config.yaml
n_layer: 12
d_model: 384
n_head: 2
n_kv_head: 2
head_dim: 128
d_mlp: 768
vocab_size: 25164
activation: "gelu"
norm: "rmsnorm"
norm_place: "pre"
norm_eps: 1e-06
positions: "learned"
qk_norm: false
attn_scale: 0.0884
bias: "none"
tie_embeddings: false
parallel_block: false
extras: ["capped logits"]
init: "uniform"
init_std_qkv: 0.0255
init_std_o: 0.0
init_std_up: 0.0255
init_std_down: 0.0
optimizer: "soap_variant"
lr: 0.00382
lr_mult_qkv: 0.4
beta1: 0.95
beta2: 0.95
lr_head: 0.00898
grad_clip: 2.0
warmup_steps: 200
schedule: "wsd"
decay_fraction: 1.0
decay_shape: "sqrt"
final_lr_fraction: 0.1
batch_tokens: 262144
seq_len: 1024
doc_mask: true
train_tokens: 726100000
steps: 2770
dataset: "wikipedia_en"
Each number is 128 + 32 x the weight over its row's rms, rounded and kept within 0 to 255. Layers, rows and columns count from 0. Numbers have three digits each. The size before them is the row's rms in percent of the matrix's.

# layer 8 MLP up, 768x384, rms 0.0766, rows 726-762, columns 0-191
099:124087105161115164123098093113153108140120160098141088180095113134137142107159094161129133173126094101112125130167165156123136123120185130133062165131163131120123112073163187075138127109114197073094101152125172117163129133206122133091112130163119171107148155176176130158129102067129162141095127124161127138128058063106170146157127125130153164138097137148142180150140108159108136146088118145098197065150149149083152130148072129110086156122120111101046092144131119132089157137120180128115188095118125171150099049183126139112153104117090133134154119105084161085127151080156160114
102:171169118140173148131108119153111156146108138141094113188096150101125137088114092173132134068112103137120163128121156140147090161145139147113107161147145114120157141121133197078094183092083145099134156143168131093107136138142117166140103158118160162147140158134102131088142194114198234183084064082112159139152123147134112113154101144103131181113124104146206146090180096098138182118126139075138119214127184141150115150144108116139072152122129125128171158114154082143069142158163189114141160045104143188173113121111132175168107153114098107141149176081130081098133131116090094114
111:112143158157202132109130088192125106126155109130142119124125143130156120100107129109144161140085140111061181160148184070184090186171103103101153154115181105134151095144144112145174143112125099155183194174125123128093118144150116148106120147091135143067105145115171118133126140084087100169095153187080121122121169155163121100130121185134084139171145108110081085143164120147145128099079187100124111109139079110091073148146143117121122092118096186085146214091161165136133125186124170097136134158110134132128097134160131221096162125110126107102154126129131133145168105108077100101
093:111048135112118104079090126135087123114128133160105137143094084139131077153086195080147145136165107172149140091151150093096122164153192139117120116113162129134092139129139083102105087078096098144098163128128155125169099152135159082107121121113071084180093143130101112113158098137137096151112128136187093187092013144065138110042146136078132147128086120111172108063151078148101156083204143140172114164140101122163071135134124193118188161153091139131117119136161159151169092118139154140156068085122158147198203098124142095134138079148100141171125121119154162126142188119108125113
102:156127078111132137168120128109048166126132118137183100100119130173108143138113146154166135139148159177166158116158161138080115135125101163136094143098173095143100121193085110152110093143147199113138133112129118114081125131180119086120098094147122099145099205165182119101112151155113171104121119194085158100166092162154138096138189129172079067093045135124094130126154074156148120111113151160118190163113182138122152120084101088130126122127105140117119148106163135157136139113168197123130172147138178110164083119119167126046187095128193125103137091099133111159191115083189140080
103:139103101076153125076169092180130119158145168122166080162107090148149158128126136135148133103160091084117086182118142083149093201114101152150113139199115102135153167147138123091136172147180098126104097107134128113114063110130102114149189096106195066138141150138070125100151148135144142136163111132077143146129091135198104151111140129137066148097125146111099097142139106109140141088076096168150135104152087114093155172089095087139165135121174144150176114100120179118038128147168116166100123115139196103156126114184129148099156077119158161136088173176125119113136118141116098096
103:148126155122135148201076096176123156145077137081131145106119132070137092183172095131153143155127139101111153107128122118122098137112123035074108131190169101087118121082135176120201096129106128128136162130079099093150164188123115162031166131146156141134163174123092154182202092089123089134108111097159195125233095149087153090066135146142168080107190114163106065061153107166117175133169102126058103117139099128092154155150099174169083159088156096092110169137169141085151145097122110147142141118171131090127117157186126095183140131115148094183119072183179175118116074110146070116
100:132079183147138075090138090099133128122164088129109125162135116062104151134079138134088091083122164137170146094146118107114187151150093090147159123103069073145125125113177136116124148079137111138154167148151128117090148118153161156157094134045130146112088110094178149145156132121180133202093150098149112159134097179134152084113119092146181113196110186083150117106134144115161117068080126116107146192128111097072129115150159147108101134170095138134067124118119170112151142187091130117164113187126078148092126113101079122160184080111053124162181162115170089189132173122128128113
103:124169126127177075127104200105190140101131110108166129124148132153099084071133143170177134087090043149103123112116105130152096058166135201048117151181136153166120168142121191171103102078142098108095151164100113041171174108121077191159140187153085107100119118128114166145159141167167195131140089125147064088142100170138122117122172174184065120162122142137123166115133156155105192181155145143172137181149174144106108114144194119179161149113107104129162162130165106178109142152200103082159163129146121094138157083089170103128180126143099170108158142119120121146083127153166055101
112:132137087071113083115085110087168111132114107096109137144159105134108115134136098108128066164121105206083185109177164075170151171132196157150165196111134090090102162146139095090109098101134108142113203149157082096121143119151150170160106089130094114160117085094136083138096161184103145166150181124202117142121144185138179149133149172096125078109106165181121120103148069152142171130105112143098128070132087119165115123108108076135182095104084159096133104114097143126102097167096140107094185176061125146127102127080136102114115111149126143118134081106139084072132091120148084137
094:177120075153137101122103095066158142113126157142145080161149115112146098063108146150107105143139148167086125118132118111163161154176088080180121094119128124073136117122112162141125167062143155139120118125155125135131170141153117144124123105166056142098138150121084121151106177143106142096071097095161094181187135100094170133167066149116114114105148130099163059123195127099098087074118102165184113142147150088149118098120114168129115127122164185094142138091160129174101100098135154154048159078135127201119185087154109172129140100100134138142132187150090081096189102139147104115
108:169114117071092162087150118168104059104152141133146184095129097164055135124149162131120138151092089157153143167087153169164178148131126065117140130149141096117145159139107098161167146120091106178120118067131213121107094143134051082056140110133110084112098161167137169091098150100076121166173116155044148088106106140086141094132195162140105086087105151145146065079172136194119114109123106142061144136108140122112132132092090106153126182120103141089187157139134142122159162153122159119170111173074097150149090110122130038145173157121137131148136145157123151127048090096137090096
096:182126159142126118132163140136157132119114144105168135155179098186136137160119131118107097135149104101140171089158144071109167124142148127151123070138167151101118146211147137137133121114134190159132086110156176102120155138108129198144089094121086086064116143171175166182128160104113152086202118123074136111136097189166119077136115177192116183056154106154153140151136118157143176140095116107136120127132120133156130151083140113144079161103120091127139115093125126180162180121127127138095125110111128128166195076111164146126162138135169113130115154129174143142119144148188082178
094:187130128131091129104108182125116111104124211083158128120149085111122117099131122156165103099085125185216120109165146135126068126141128094144096115074179145108113134121135119161101122128166121079110170139119060086099205153122095114186121160158104119125114164113160088106168089173068125070188095136078095098139198080141146116130136136110053164126105134104150162174177147115047066109116158110141108131196092095164134121109169078114090109143082092113136124082193110101143231093077141180116152152092082120133134114144138171161128127159102121143165020124106098118135130087141148091
100:142107149153131089156160132159108126125089154097151078173128153147081102129159167125104141164128113094153127168141142124089129163147098210161088156118117117103170125157154127134119133138126121100132172161156181147087111102130085158222138090126136121103147119176149068176141174141094124102135117084150130130140097136122166135145079096150134168166082119184160165054055147145111138104163170186124072144136077079097176138094158154110192106152097162104121062117100126132121143105172072120097108114143120124120135117127160128133137141159131158057121124142175139126122137113094205114
095:147147147156134128090146107135103080152129155118098090144092115177106119156128175118122073139150175126136091137130106124138135148130115110097115110151129106117121085122156108125134140188121145146103141183128113095121110102131139170182106105195179140095128122135171118101104144094045151111134139144147124091131133151161081097192133109134121168130096160109109126077144129179055195131080077151128149134091143093165141144152178105094099095152087122141113164099056102090135148109144131120115202150094153110179074158191152145137156143115136104122123115126098128186146124117078089146
112:178070103071140193108138132092130113145152078097110155112175111134098167153094123102105121072102134223116057136098166106146131089113107115097125105102170128119108149121130134067095160182163163151035203058093150112109134151116064155146147120133135159135133182143142060099179074126132159094138147065114155121117105156135123163114134178083119189172117119125097148091103111140163126086123067174134151089139103133170163145139119138151127159128090137120141113055163099163112133185137154085104134161038152180157148107117152132109147178125119129151133178121134100072085154134163107132
092:124071156019078102133155127125123122083083139048176164054135114119120116120127147089101149101156080171117142149106204109154176134172050117179125169115110148151098062163138095174156140118096139122146113134129090111125188142101120063143107123049105120115078132120126106131077103161113117126169118136156109169132093150143143183121150139052109117121123138082109126131154150144146146124094209146098145190116122142057102087128114133093146103147149110099107093090120185147122082180178121114100207144134128146106154105116137097128109110124143159138107093147075112148110096097126172124
093:168101078109147092110125146128095147180093119123106105119142105202118123132167174098156123120124128120092128093116108116183070121131140086148114172147175084144091168164155184152126096132169134210121124088140107145154165146113097069142127137148107090185169143117188096088126100133145128184142189122121130116142164175129171190081150172141166115106148117160098168158116113103121114167130162124113109100112122170126122080081148124120176130155199154100132105158117141146133092097155128078118148160128217118177120109089202151129153033148131124075147134086168140170162114093072145138
093:128128154149065145184204097146130127165103125137163164107149176141103112072119127104125182084141142134114108147130119164172138122116119136120108142140139130148138150094148108109089110162130110043139147168091113144067103134106150130130162110091127213126112099183082144100120061123185151117104127057156145087101088151055115144107137156162068086159119164150151090078132130145109091146154163171140052128110115138135101153071095165179147169107131119147162135105157095130133128165133022101113101155115170107109113128117156124134130131144102122154101092100174115134087170120070166109
119:150152136122171134115148131198168168093095125080122093197139158149131131197139167104107110120111100148087129135150096177114130125079162088146134165095207147162122054134053132083155206149135140131092126158132088129149109092123091185101079096117123150092180149128161159202117126075143132144122147105151167087104186155144129050118154152147116124148146160087125103171136082100155162138129116161093163140187169134107121171146068101119109112131153123129122072109109135112151116172215122050133077123175168066054072127086088122144117141136088107157104137059151116160135123141128107129
118:129146137117142071156068057147103098124003127151124098139077127144125123102074182145151127124155106107171170159112147128162116123137132078163116139143147139116109124141073144109190188123103102127102152138159096118087070126137164134103120120127115172103101150140151108134128097154131114146127158126197150114139123124074122110100118156088125161131124119160139159078189159084114153108140141110119117232164059099169171127129127150120142162135089063117125101148146120133118154151145168142199196129127117083102183074126110154114133093101150087062145168119179064121108129118132110142
099:108123136134099168153127128125170135157157164161139085171150122125106098109208065167140143150106149151192101103111119117134178099124085188134066133127066133115145111072213071118125076094221124129125192155093113059169155142127119101083126151166149151132113108105129134076129138118136121186155107158135231108151126173106095105108105127142099185134133122090131118083155112084163148154110110103177155133126111205105153166114022109107179163100132119142089114099138113159152127084149112121123183169183141136172107165101118109121140127136141155100149088136087118148130117090183083129
101:124109145157168130117145096076153089161072155134162180080154114142136147130193117143099186153112118146091156168103130140101085137136108132127098163146181125112112147190131101075105140154125163160145155172088148154131130147210073172078147105078089134136131151119194162090056156102144154165119101160170125105127150142128143075152079099065145142177133127167067142121144156184160156099096132173135141087159111126112119169109127054144135159125115091107120172147114170108148121102075163056195144179118108081211132103132147164127139114145139138123118156126145155104109141154122136111
111:092203133192178072097054113120156096205110135098136162129107109136167075086141146110183121087106097168113153113158104099116078110169091106144179134164145124101133115135070133129131150112117165147124084158092146129113130127112097151142142146121110130110133067104112137126126148091107109151133101135155135145098143128147092145153107123154108135190117114146092123086151139159124114153159111111113127157111147118110115149184172138084152117157159168136162093116161143184102164086132125172161079159076126132053140109145152184094129132151093113088182136133153117131156089157106104185
095:175162085068082110113155141106092116148144095095123124168099113100157067105151187111159113132120124136153144122203128111100120195155139144148126126090185153077147111088172142115124070167189091095137079049103145095075141162118155174143131142136112046192146126139116151134122151153108149149132212145173137103073132138128137158040123133117146134152162134112132081125056141165099102078164099142079106159221129145133188163081099083118143101181132120116092106119116169124122149144118154158116125098114155126115136138154095059108137076189097067144108165110159144118144134107167092101
106:137172137148130170083185130148113124165093116120151120105143148118165135089108065164082075052141120116163106126141190119069101083152149148138098089116143161138065135131159208188124135080117086081133115118082127146140152184092119121134150080117180169105046115123192144119144112112170157100056104123122186123129152188154111163117107170148169153146115124132125152193164094107151076159144129131117119127081129093162165162153107152138128127101120155145164141172208110140108110206168083089113119149112090129121082108120128107110114183098125063140137147124206146127109130040074123126
094:113130086169168142174145143132159099134080151112073098141147136111042155149151151175083130165163163094125124146153109053097149174088125183151168143152092097060120119175173162159140130091069089152126132073138108115129081165106180159084176107148151104201158140155216111136125179170063215102131127098083125163133180089084140175123144123121129046125111128174074156134126147089117091120128185119098160081155136139156115101100157153178123143126094147069054138123126175137134114116126149136129088115116148123148154126121118130096088135110085136077140191162199103120145095136190131132
094:129162077087085133129061150110141124173115169144054114140112129133129125199148145087115124193120117162174112071168139166137109116095082091140080216075119101115082137084111085101151191097163110121124124102109123127121156097086113135171162133153156135148180180108107154135209096151106109132147143134105137101173156122205115146147156133054162186143099125153151056118116151062140115102097093162125093088141107142130151176074146133140126094122124098158104125134107074125103190076163078142108139073167128167205097173146127148106140175111120129180162159085175125116095094116156171167
103:103142142162101084092107130097152125127159166185120081104138144133129103141169078141152127133182099192201174143132091176059150183110086115150165125111125148143162156118081101126083093089145098153146138086091124117175123096195162139166118113105122153113081149142159115140152111098162143119175059101136200163133134085162098110160191164166142116165112105155148178101140143109149126106096109132114087113128141117077110068124179136140118105117154141127109085115069137119134131158103158100120104177096176131117147085093150108181129130126136123166133124173080148066131110131153060123
099:094096148102078208126067143151141154187111134131153127154109119090154132193172103105095125138065109125111139087194184073160143116131131164099133121093164093117073152152133080135128157120117140131085163104122161125223113159169107125133057169125140159141104107133187088141129138065118139115131176128148109118121122140089177119133137150172142150164088127167133102090105094134076101155112148092127064126153101157139129127128146078207165151165163125168135102079168137080100172161130118080143118090054088115148124072152085152101156187162073158138117098106075149114139135074126112135
103:141139187076147203121127136138149158160102144082173132102118131131113131168136099158086142130133114111136141159132164124148076135209133075125130150145094133126162160138187103150133148085143083112165093121119157143148090123124061151077124075153071169139151163160109074112145097092144134137058112130126146135174113138143129095129092098165138074123146097134094113104132149090136141124134102100130121123156119177110118129148074114156137138118159159098145139200095174168130159132176099120097138106138135114126124144131095144136132157111137076153170186075140097135132152142127075153
092:116141136134120147128129148206074164116173123141152149193148132173103102130099111144097049173131128139146160102165123134158115126168196138146145137189115163113098144137130160144141204136169094110109126164117176124174120132149128126132123133045135089140169116171162114107055122125104102192134160168155157107109087111153113137167098109095085111173133116144160104139149109184185177155098094151135128076111107133148089146101090184233145089123104124149150061090069165117097144124139171135097101130110069149191159080074147101124095058111177094128151092074180117081145099117125067132
110:163076157096165160155114154125089137105104199074132111166152124092135150077078133132127079072074059128112104144177176114109134138151095133158140113123178146138089103173137116081078093110172134149103178186143110135117180088111049127068118120171106086149108071137112145122131114117063127011088122113100121184129100157094107141086129130117133139157139171132126092042172134128139115132127122149090142097199130071120147144181112173158107103183123116128113083106113157122147159119137097117157124133080159121089104138171142120108115126133180124116112123077122137107104140186173080100
108:146145138110171093110109150065132117086136125105138085116120108072088095086168128144111145137170078087217162150186158150140075128211131161145105159104084087189109114108099117136129116087139189149105164138140128139121138088178089087113115091184115108130102138180158172141138130131178130137177044154136110154125160166084134166081171104174117123116167141162156041090093101171118117105122126142128127099134100124084162106135122051106113114196146093115109067140125143151149116129139121128122114156126166111160148088115082135117157104112113133148137154163123123058155141100171172168
102:128106186073095128088106198109079094094150160133100187132163111156149116133117112142106080177174151085179187067144147173154116162125124102107133141144106089094091135162137130179139111133127103130152168168109096129156125155108116209196132057134115126130129092109175154083141132097080113108115083111124180127115118163185153139199142119137128135108096111121162069065175101148110173166161116157124116154165126100101116159060082157105152179163128116082066111144098082088140130114117119078152189127119097166176166161156106194151185184114142119078098071151120173142123147211135062139
104:108091125094132141086097145119125109140130119119110085096151097129150133144105103100168107087175175151172097130082138138075090160131156138157118133119202113165228132165159146169128149121120165158156162156121118122168132139098182158103125137151186133087094173117124109113119097154113159121127109046126139132091120157124146107093094118218156116103122120148147183102132116106137168106153162147162117143143117172101114076153082117158117049134098111140152179108113153147161101146053149099118152160100139179174080113128171175107140151168109179168106122134128101124184097122123043107
# layer 8 MLP down (transposed), 768x384, rms 0.0829, rows 726-761, columns 0-191
105:170158153128124042164171089119100125085129169131174160104130085140106085098125139114125102133098081131127093125105039064128114133133116117167119112150148110150141160104045131081134140154107147139153203116128093193086126147108168052162142134121215133106159069183157111134132096111200100116138165157223118133122124152141113071178102147086140153072055155169100114132074115094150153088152107108130106134102160130123157095176086122155119127160128167144167090129110146128197190103127189153142119163120117151086132158130178116150124143120128123065106060169180165090132124153132144202
105:145108137116072116147172106132132094092141122140130139096132158144139091123170137071151110157080098149108125125172141115061118135177098082105148087105148117132114130142143087191176134177117086172157081153108138142133136097110141101099178116112124140172101133143145152179104017166073119102097179159176115148132156107124103107119124126080105126116134111132093117174055144153125108121156158156141092106131124134150170150137147191096220073115126084147124083081080110118189087128084091155137068202154176110174130138120125144095129093138104126115081089156159133147120130130147161113
096:187126085175148086162096141119080130100083165117153141131112147141132060108160138132094084106125117126147111141090111093123159093063124159171197110166147104114112145161136093125106156132173104135100078109097187094139127119122128155163077110147154188152114202165127090132068127130103132133145123153189134160166103068092096074116089094045177130076052163155127137130070175141108122168127096115107112177133170169143136094091164144123124150156115145116125099156121117153060041150109090178117129131146131114141118078077109141053156165182130134101161136110096083144125117091174132085
099:148182106156165084151209153083186160183175134090102142134137100146098191074133067158155044138140100112090126178095090120114155128122135133128107102143128135055167132109130119172100132208154167157133110120082192158123171107113139164137123129160155131107147114105138126102160139137167116078123104077113188101148166137139095180148084119157128166147142114143146130148145209105150111176075133129116129119098125151108120135136152087139102079096172167119160124105088094086136110103145104085159187144023075108069076077164198117127117161088163158107123107078081090123182128126080104179
114:137140164079108207090133169148152094116122105127072076099096043082111131116112124106111114149126073092115122094137097123146159135117152093130092119163090100118129124088101109104094123148100134137174119134114080127131133162084100114087089109146153077114178146161150117110138082138093110126134113119078118062164110155207144150119170115187106126128123088124111119087136119141130104150113131156160156215144144193089174114075128076121127090076132148087120156141129124122144150097146121162087168124100164130114132132100152042120117120117099160115129130136164070123106097104166157101
105:154175114171102158156093174123099114138126064157129145129131146109116095133115138161174156147103134125159093180126123170119091099092199101136162096107149151132111109164131136069117118116109149148167110147099138157106187120115119105111090143066105178083178154115194083139120114082108157074123171143161109151111179143109138141128110159094183127157183069158133204149080109133130166127193166058179118093115108151100077156107150174096089077086096102120177046109096108173223144044159111079148165140120165120128124123096174078112105201122112128143173120050115176130102153164166138152
095:137106095121116122137111185103150108140142085078157155095159102138103193123125047149143118061118076152143108068122200106188138094141130126132155126079130135170110151187066121131115102096140159123172126106140142132109140092148132111095119169119118119131100124116117075141140145072184117169152086143126069103070121160121069127150072123120110095152110139137163148161107152132165156122118138090101100066130079059082143046135113173098113095095142117113153115118134106208123112126134121140132146073115133161120135159066138109104093095105124130160076123107109093105087094109158128164
097:103122094059100133157119134127098164124070167088107131078112150188151096117152134110188151139184032080076161163128140137081103107033139153158073092141151108085173132129125143140118106133134141145105048065128142124149126156079084067161123128160217135130132145183107116081113182157055112114126181175126176146148194107121105160181139160147117164083069072200126135149199095159123146136175172147146126062114141187145087123101182156169159078089099148062158107131103148090080142100119145176093129115082171095099120127171175143172105135156174099158098146172064133077139160090138169132
104:118173111153135166118128071101128164152053103117123097099117085173177080156168124127121137162136107133161108116104121082174133120125121103193106073128142127159182135130074123102127117163192121105125123107135152169168125091106175134123138091083184151106132076083092118132101149090091151102119164170125100126132126084128076162154117104115156144121114164201164084106116146113117079169090100108152100123067149138113166112165118098125157062179148115097201136107078137080164127126077135117120113144110109183156099124139083159066066170111173108098108099132126089121179139144101150157
108:124084109083123148161174177155128152202159081147133155153101188169130145102088205150105140119184094060163131158093123120142113137159170159119146114211095113158097149113128154154112117125143148158110128153091116096117159104024122163135150119167151165081137154041106168135120145145139159139177161130148133135097112093159118147116166087160189138128091107135142141089173175134123165102153055131125126080139162157116149151101090206127085171081118110126127147107106126179150099089150133160100100071114147164138113173086147131074184087107163108077181106188121117105110102114125122053
099:078142167048106156086122155162113113059074124072154136105121142080159138163183141062165124141093134111174152129196112122145149119140100077151137087122145083090109081078122152078092107156167095064158152144117085149161179114174077063120167149124136045152131114147110138122128133111098082140141146134152128106115173124211109116096197157157138103106144128179177212134069130149086128142092174089146124148158160210120183133172159107146107131172121115113038157135047128112187153084085176161117144136150135144148078158085209174133119155110119163132104162156172178162141147135124120117
109:176152118157081161141119150108164127133136177201105172069113123095057100100136112119138096137142088124128134125156114110107170122137121087074089144139105151101099177109140163165082089144120138138145161138103058128189155146135180133156111171085150155147138107132096115109057127157204149114161186107071151141159124076181170141112135191096194150155078084123101123096081091135124152116209174100137167125170150133157164147080141136160157113137100111128112048087102195166107112149116102114146133204118131166133119141111172152148191125159148086139122119140112081068174100115161121135
098:137101091164114039120162129109088203127172133099113120120129126133116163111112133130116072140132182129180160096140157154134110148135124163109077115127161152108083172134134117101196127076125137116140158185097174144172070125129135122112106145043091203144213110191148079158127090115149122148109134094049139127098121140156116108098157066186099122093081096125138079171111207083085110101153221161074065127162090135093128137059174100102107101102125115114088127108146148079124124084168131153097128094148142142161137155100064112142103130112204142114156160143145169147117124140158150082
096:173147199119113126116102098092098156178096054130112129117119188129122174187142148154140161109155127105074092130099071155077155140131129079105150121167096103076175136138097120064103133081094153162107105176106177145162128084079115149155136133153121121058146056132092164134121160116204174179126174088135136166143122161161101121041084079139113128126098150106163129046099092126135134088090101180118119104132143185079078103097125098165195121115143132105113060129091154110134118193166108088175139163193151146176126117105087078149201162131163084122093138112129201076145126150153113133
107:148147094151145116079125105076134129134218140073075132135090139153117117125086080174167091101147092145126128006100150115143172114130128106123164121144132113081112153080161107149140156154100136073151138145145035147175196154158159102116118137059064101153158125090119145101164060099149168172117148147095148121123080122076120097196131135119092093119164138088057083143118087113085146134124130139118181124117138076143035155098109087151095143111129164144169174122147105118199151141100169148161136150107154138164120148179127152108108123132107135195183125095087119109092169156150119125
107:159168090103124153116100114160128141151089096136191091105164182022111109168091126107143102139092113079099156158139102123131135124074136192150154146132102040111155147160125077150159126131127119120182114046145104182133069091093110112212154078127151093086150131095123186132121114088166120133124122119093155097099055128146168138217121079103121140159095104134142144155149130116098073204132166109130122143124079143111105108110100143108114163091145077104149093135110099134131156093129129179173090222114084096172170133108185157104119118103133098173087144125159126157149098124124106132
094:111208166126053101149117089150143167154095099144114154195108097100158097085159152113105132116141198078180181169142150097117131131090071125135120141161092113138121122139085141136163100113107038154170129095182118128127071121094128214156144121140172109140132156104085156148093167119153127163135152098097141110118124139147106090122154103165180136190153181123203103152165121109127138152128113145104164176177115120140112148154113169132181089136143178173088154149151110099102103095169113103087115154094145118112126107110126113223106111133154123050106112117135153111133073117120109130
097:108142108169119153141137132124125091193164130166063111099107098096094155141137122100112110119126139097113063124124104157130092098192177136188171159182110125090119133101096143102086123097171133102084150139206182176142112128101131180147170093166160130130180116145163077140112192102145157088071118155145134099120196130136115128125096096114210131107201082127122077141086068109192164144184059075137065106114085127146103158156118101168120104176103097096150176095141108086255116130080169179137129123104120115110086150108117115151128130118098159098125147101090123121098143185143124102
100:076108139181128117166137169123167087054151170138174112085146154101143122136088152172110133100125109137161061078078098118127094160140054129176113101104065171104160105108133077118067146152123149078108153100137129113086160142091140111132147103142049131174146081118150124217078158141138150128155107103096067079087127158121154085144154138104145130131126133130142085129145141129118072136185154067132086140194167180138169091103103119102139105142093111155113118063153159116153121173172151095124076071125034117070160153100129124126069130097122132133125138172121150135164149166150101082
088:137150093086124130088063067159084105157163098102118156169162114167142092137142119188186112152155103095176157121094118136144139094132071096165157185124166085136124136192121111125143108167122086136085163092158170154124120100111081099184129173062165095112154148090175106133112180107145123177154135162148147110160110112209111128156151121157138198139117103133147103152178123133069132132089102099112091093189136140082120110108174171108083170148164144128148129139116127144091171122098143186124136131142165097076164152137073113162069064148129103109131141111074121112124074097130145164
126:091129220089113142112125091105150081165088132100117174127147122147164166200135118073168108150082106131076144138146067127061195143082129090141107095099100128104132101134107132134119147144111116128104113113153082129140135137180110132101089134087129096136129144161158157112156127104111167156145181112136067135121119173080117116190131141142081120127122134131158148158106082150142143169163098072101110118160093211121170141097146122113084171180123089191135144103160174112128096130145153141089071119196104098129133173112075102200122136119079105133105111147144155116148144164128119115
126:111132159108125142115083156163129076085158121143152108095111174164098161107126157171153114093203148157141105211128145093122157135156055052165053107144118148092126100207146166090177162121089137079102148116150085152085127168074170153104165106109136165129178135152132113149154134136110100103096095138120152165162107128082159170124159128082173117099165121119175118127164140179075178090099090103157126149177034119148150146161134142121157161154170037137124095148120123137139124136125130117095134164172067116160112086156079172110143107082127155130171118128141130108075146162173120109
093:181163103104180143108168177149108103106142193095138131126075157111105135106075201106064071110085187102112128146139080143089083155124161119118110102150153117131175098183145135130115107154080109081164105139162128210096098109151121190113134171058123154138103130172139173111133097118125145063172125122152075136130088083128149134076116115128096040136179138109101134130120179118113157109109136078090090121189123089115138099145131146158122107107127118099176110173133149079030191213132128106140135144090122132123130103164094131209132131161093116182086117103106153097149150104083166078
115:135144151114203142146117151172128145097136157103174094141064174102172093094152138103126071144131122112108127120150142137115095116115139159176095056133120056186108157117106154091145110122186151117154103152103138132156102119103059074134120131108133111144024103071170096135180163152082131092132155081131142145113128118043128104161159118194153158152119146132132150125135101104138124081150141137118142150149156097132183133109135097120171108097123119134123059170153128154094134147127132056138189127127103135094155116211121083095156128111145176210117131173179111099119179127143140120
101:128064076125137086115180112170128107079115106139134101121154152145155120150125158138163133118151105066123148137122132104134112144140123133140128133117080176124096109119109114095146131149192129104118140132211044093161197144158204135060154115128132146169166118164146173076028095151129095107156179172119102111105123117128139125139141137148116100116178097130127081125104125136124139156036149182108132126135137121125152089131083155166095106089109091118147110153140110094192156137096115043188124138155135170112094089125086167112151115111159127181138100077128155144148143077076135171
095:059101111140102140129101171117071147132100126107017173098143104156125115151177054119152140175118119131083126105097136099158083114104069155133134082157130098174153140107183180177179149123080174157138150126128130192147138112215090100151131155136138137067102144110147106123097168166153139147086100117107111149153173154063108126132157093159143078111105142090134125115131113098156099129073112137090135134148139148087168085171147101141176166084080154072161084094109103100092083121093135105125122148122105146171111146175105169115113130067151163081156135130135065154080032137108153098
094:102078159155111108145129070133144119087166131151154124124106126162166138169167077132139114132089151155098101139112088168105096150134136123118124130097166078168145119066085100125140173162145129220105113192182120104135097057193154093082103121186081103125177144108116141064103209090131140151194178109130081143174119076096084158110161118108151146111173139152082122197142147139133180123121110132115180134127100151138157107135096096152124168125147109092099065094112110110046131064073097191196119120105103136070159088132123235153137135126180143122152174087097131108149151172102126185
095:101116200123107132152138130091177149167102096137136186073135108151159090097103174104100119113127101118160091063163186140126109097132066123109100182127107189141113116076070103134089087120132149131183168182120098161042144062150151139157136095150135123071121120091129184158160074087167098106133141128125159116123118178082156101085094071142176086102162118123140067169118097093149129145160151112094115126167140077180123079120089115103089152137133086132146159149107152163160115138080197110144143084092166171160092098095185084070180097162086178123119151175124104197187116114106109147
095:155091117157119130113157137164112086132139110146156091141105163154146166057051172111152107131059107078096144138084154072094186098158126144123154068122152124143157128113138078158121112093129201133070117109104138177167157144166103130113168088102108116138088117189142083056149166095130071089085141090114140125094102158155155049131116150160105088168162195123129184139084163122156136098143120069119158179123149128115070118117120090091098190125174088084072172136170132127100131133069160114124115133130072124134170077158116208122095113073195182110144137195064109148098122116053131094
093:146036113091068147130174121131123135076143137149144214139127128093073186135076126127114129135116137106139083130078121119094091123177152111125082088167167158173104192121149139115149174071146100111062069121131123065133069170095131110131116110186093145139124086076153128135172133162106133097151134120132077051147144150084071091119101123109154139131175113122079082143081110107156134170107171143126108098101109133143145144119107112117129124156111131136144166128194118115150103131096087123089115115123118079052112111142079128089145139097114146121149098087140034160128100159115145129
101:173137159141151148087101102117238115124148126163152154122179126134116079059087112188152191128155098159126086144108097177121119156109075139161144115120101170107115165112078130117119095122109162047135193110087096187042138152148117154157163162146123106155161119162141125166130120144131143090071085140100181124138127134166130117126180137181168138107165131112160153172163152115117096120145133177120133158166114147110153092086086113111113106115107152101105096108095154143117143100113177145123163150128127163104132192159116114165139116195097110121140132122151196115162170091136158143
106:111147121167181132097164074106098093103132165138081107181106117169109121149093120131086095161149139098095112163146096164196165101094087173135118174115118112150164143115055129119106153094151156102109145206184154104127118189115118041156076161161113104125106117159128106108081120127101098117169160123099142111094102052126113077143137164135170129074162060085197045131141099126126154123147083126057158136125161121105110159118094155120091138167098052123131145087122088090135109139086175126121163119109104148125164137136141109123084147130126161074102078188104151098171122125155128093
099:098099112174151120150144104072171076070094154106114141159176073084126174143146135109082169056119071168121121124132114135090101064110124090162115098080059121122117096158118152199117123141080113092095088105115082119170166164125217178124096146174140155089121065154100178118157070098197125070087156120117126060110167144109083045113143123098141089106091140111118157125119162098124143099125122187154168075184110094096115115088089066104186163118151113132086148128124119122150155121113158138121199178157151142115105147148147165130196123104118098120132169170132088151151168126141172087
109:098087129117170131120088116067139150205147109113142145124203090139150112125179135090105126117167118159158187129180081121152132121131169147141148135130099201096106111135145104090084095099168141126064136059137029095122089157105088070176182139149163134130099172165112074113109153183118144092187075149155175168148150129112117178107110137166163174058134143158174149104087063113175160132114163105111111099164096124126140176205128094167154113142102174139152076070127090142071101111154121077114171092167160094116087063131124129123180147135131194134111142075135151062160166134143098148
114:150128117151139122152129103176150130042110080094118145080104107112162170072136184141152127113113154124039139123156106113124060113151084134141172132124152136122087107080192161122059083150143080155084128095126118088134159104121125114072095134088108104108130128101136112109122140118164121137079084098103087143125150111148156065090139114144193109189089131118137108137094192143152165196204164149102156107080125161143083142114155062143167105144133170128136162058143111137178130170147139109121143211070145120111120119118080129099114093113074123131128180145145075113131074130162135132
097:051157172202080063187163069161146124161115100094130121160132165037138115135142144103072172147084111079153109139106163095133145077113157107076105131079124143130151116096189151071115097116093164189142075132160127142111091106101159169099124115135165177153161135176114127208150153093067119097130094168107145118093075134146118119110084199128146116131100106107124183144074160110130100105157156110106139121116121142171107133162126086169140106126123138168137108059128182145131143148101086132077083134066081102149151133150167096167114154165108134148095191105187101113198121124126129140